Part of a small language model's weights.
Architecture: RMSNorm before each block, rotary positions, biases, tied embeddings, normalized queries and keys, shifted keys, gated attention, capped logits.
Each number is 50 + 12 x the weight over its row's rms, rounded and kept within 0 to 99. Layers, rows and columns count from 0. The size before them is the row's rms in percent of the matrix's.

# layer 5 attention query, 160x160, rms 0.108, rows 10-14, columns 0-159
099:49 48 59 50 52 54 44 51 68 55 44 33 19 53 39 68 35 64 33 54 39 45 42 34 54 58 44 59 37 39 48 45 34 47 53 31 55 44 29 62 47 53 46 55 34 41 35 52 65 32 50 59 48 56 59 37 28 29 64 58 65 32 55 41 40 51 62 32 52 17 49 50 42 62 25 44 63 64 50 48 53 36 31 55 51 47 41 52 41 69 24 59 36 61 51 41 32 59 50 45 50 51 37 53 62 46 49 69 63 42 49 57 57 53 48 38 52 31 36 57 34 65 42 34 53 53 41 15 61 56 63 48 23 38 44 47 52 26 51 42 37 69 58 79 51 65 37 65 60 45 53 60 55 63 40 65 50 65 46 41
090:54 40 38 59 59 47 48 56 47 51 50 56 44 75 49 91 49 53 25 60 43 22 55 53 51 57 52 52 68 55 48 55 61 40 70 43 43 56 51 60 69 51 50 67 44 71 52 54 53 50 32 56 38 58 35 47 53 41 68 61 66 58 42 44 51 55 62 74 49 49 47 59 55 58 26 58 50 63 54 47 50 62 66 49 19 55 51 49 39 64 29 76 55 69 64 61 51 72 51 51 35 46 60 30 46 61 57 57 76 75 58 49 44 73 62 58 61 39 38 47 47 63 49 51 53 56 72 33 51 36 64 64 30 58 64 69 60 42 64 59 56 44 45 57 37 42 29 45 63 60 42 58 54 38 44 48 42 37 68 62
081:34 44 27 54 66 49 64 57 57 48 66 57 46 68 63 61 64 51 49 64 37 38 43 38 49 83 47 45 39 67 62 38 70 58 71 49 54 42 59 41 61 47 65 44 57 52 41 47 46 37 40 48 41 28 63 41 49 58 52 44 64 55 30 31 51 51 40 57 24 42 70 51 42 57 31 54 45 51 48 44 36 58 56 30 23 40 45 38 40 64 43 66 56 53 63 41 41 79 70 34 33 51 29 36 56 69 59 49 60 64 48 52 51 84 41 37 41 36 40 53 53 41 38 57 39 51 42 43 61 43 57 52 66 57 52 59 39 65 51 64 75 78 48 58 45 38 38 50 57 51 44 49 57 37 46 52 49 56 48 79
100:41 52 53 63 52 60 28 57 76 46 53 59 47 52 49 59 53 39 68 37 47 66 44 30 51 61 64 41 51 63 39 47 55 37 38 32 26 61 66 36 61 39 40 57 28 40 40 64 77 73 55 26 67 48 39 54 64 44 38 52 56 46 45 57 45 50 44 47 29 68 78 46 54 28 47 53 66 54 55 49 45 44 60 40 59 57 60 70 37 44 50 48 41 38 42 36 57 55 36 61 67 50 45 48 49 62 69 33 61 48 44 46 55 53 41 61 46 49 47 33 48 60 72 66 18 46 68 50 32 62 58 53 47 48 44 55 35 45 39 38 71 60 77 30 34 50 48 58 48 50 63 58 59 38 33 39 28 47 42 70
103:55 72 45 43 39 40 31 45 64 48 52 55 50 66 66 43 53 66 71 36 36 50 53 37 49 56 64 57 43 37 32 50 28 58 45 35 31 41 70 14 50 53 54 56 76 41 42 54 56 67 39 47 48 47 47 51 44 41 52 43 33 41 59 50 46 54 32 57 44 58 68 60 57 20 50 31 46 50 45 52 37 37 65 39 83 65 62 52 49 50 68 39 62 43 43 54 65 38 58 58 54 48 66 70 66 59 29 38 37 44 60 61 38 36 59 50 31 55 44 50 46 57 49 60 43 65 67 50 22 70 32 50 51 43 44 28 39 46 44 28 32 38 61 53 50 53 72 49 31 62 39 55 47 50 49 58 44 47 37 45
# layer 5 attention key, 160x160, rms 0.108, rows 10-13, columns 0-159
096:67 67 66 52 53 59 66 26 41 51 46 32 59 56 58 38 35 52 61 38 56 56 32 51 30 40 41 43 50 50 50 34 46 38 67 55 51 40 39 60 65 49 33 39 51 51 58 45 74 36 33 44 55 47 46 42 51 59 57 48 47 66 51 75 41 37 49 52 59 58 59 45 56 83 68 54 35 55 32 41 57 51 17 28 41 52 65 35 74 61 59 60 45 59 43 58 45 55 74 21 57 56 52 71 58 59 48 37 57 52 41 54 45 50 32 50 55 30 41 59 38 48 49 71 43 48 41 54 45 34 59 76 34 44 29 47 54 62 58 48 67 47 57 56 57 37 51 32 31 58 48 76 44 58 39 63 51 59 29 38
093:73 45 66 55 65 41 58 33 57 43 58 64 63 71 47 61 57 57 53 30 55 30 60 66 42 51 36 70 62 57 53 45 37 42 62 41 51 56 54 45 44 54 57 59 68 50 69 48 63 42 60 35 56 59 42 54 54 68 47 46 53 41 47 41 67 35 57 52 45 31 52 26 33 57 48 30 47 48 48 23 56 59 56 35 42 45 53 51 63 29 48 39 31 27 45 67 38 39 71 29 34 56 50 34 52 45 50 56 50 71 45 58 62 58 53 30 57 52 62 55 43 45 93 30 48 32 24 58 47 55 67 43 42 49 28 61 52 64 50 47 57 71 47 68 58 48 65 48 51 66 55 55 63 72 44 39 42 53 54 51
077:69 48 54 57 53 45 34 33 55 57 67 48 47 61 66 54 49 45 40 35 38 30 56 43 55 57 45 61 53 52 39 29 48 37 70 43 58 66 51 27 35 25 42 49 63 60 47 46 63 37 57 57 45 53 29 48 77 55 46 53 36 69 46 48 26 39 53 73 63 50 59 39 56 65 59 43 53 47 37 47 44 33 66 29 47 42 67 59 67 46 45 51 46 45 46 66 57 56 56 30 39 46 59 66 60 70 53 40 58 36 29 72 64 34 53 57 64 49 55 56 33 72 82 57 44 36 32 39 44 61 59 45 48 55 28 67 42 60 45 64 56 62 62 57 66 63 68 52 56 44 39 56 65 66 50 45 20 51 43 45
094:44 33 42 46 38 46 21 69 65 55 62 43 61 44 50 48 57 60 34 37 43 66 47 43 50 39 60 49 52 49 67 48 34 71 50 30 41 47 73 55 37 41 43 53 64 31 29 75 58 73 50 41 53 55 47 40 67 46 26 65 40 30 33 50 64 50 52 38 27 54 66 59 47 60 52 31 66 47 70 58 50 53 53 39 51 50 39 67 52 34 55 53 51 49 58 45 53 74 51 43 53 35 44 29 61 41 64 54 31 43 34 48 61 63 39 51 51 42 58 53 64 75 39 27 38 63 66 62 56 70 60 57 59 51 43 49 49 42 63 35 62 78 62 48 42 58 55 50 40 61 35 48 55 35 29 57 57 40 57 72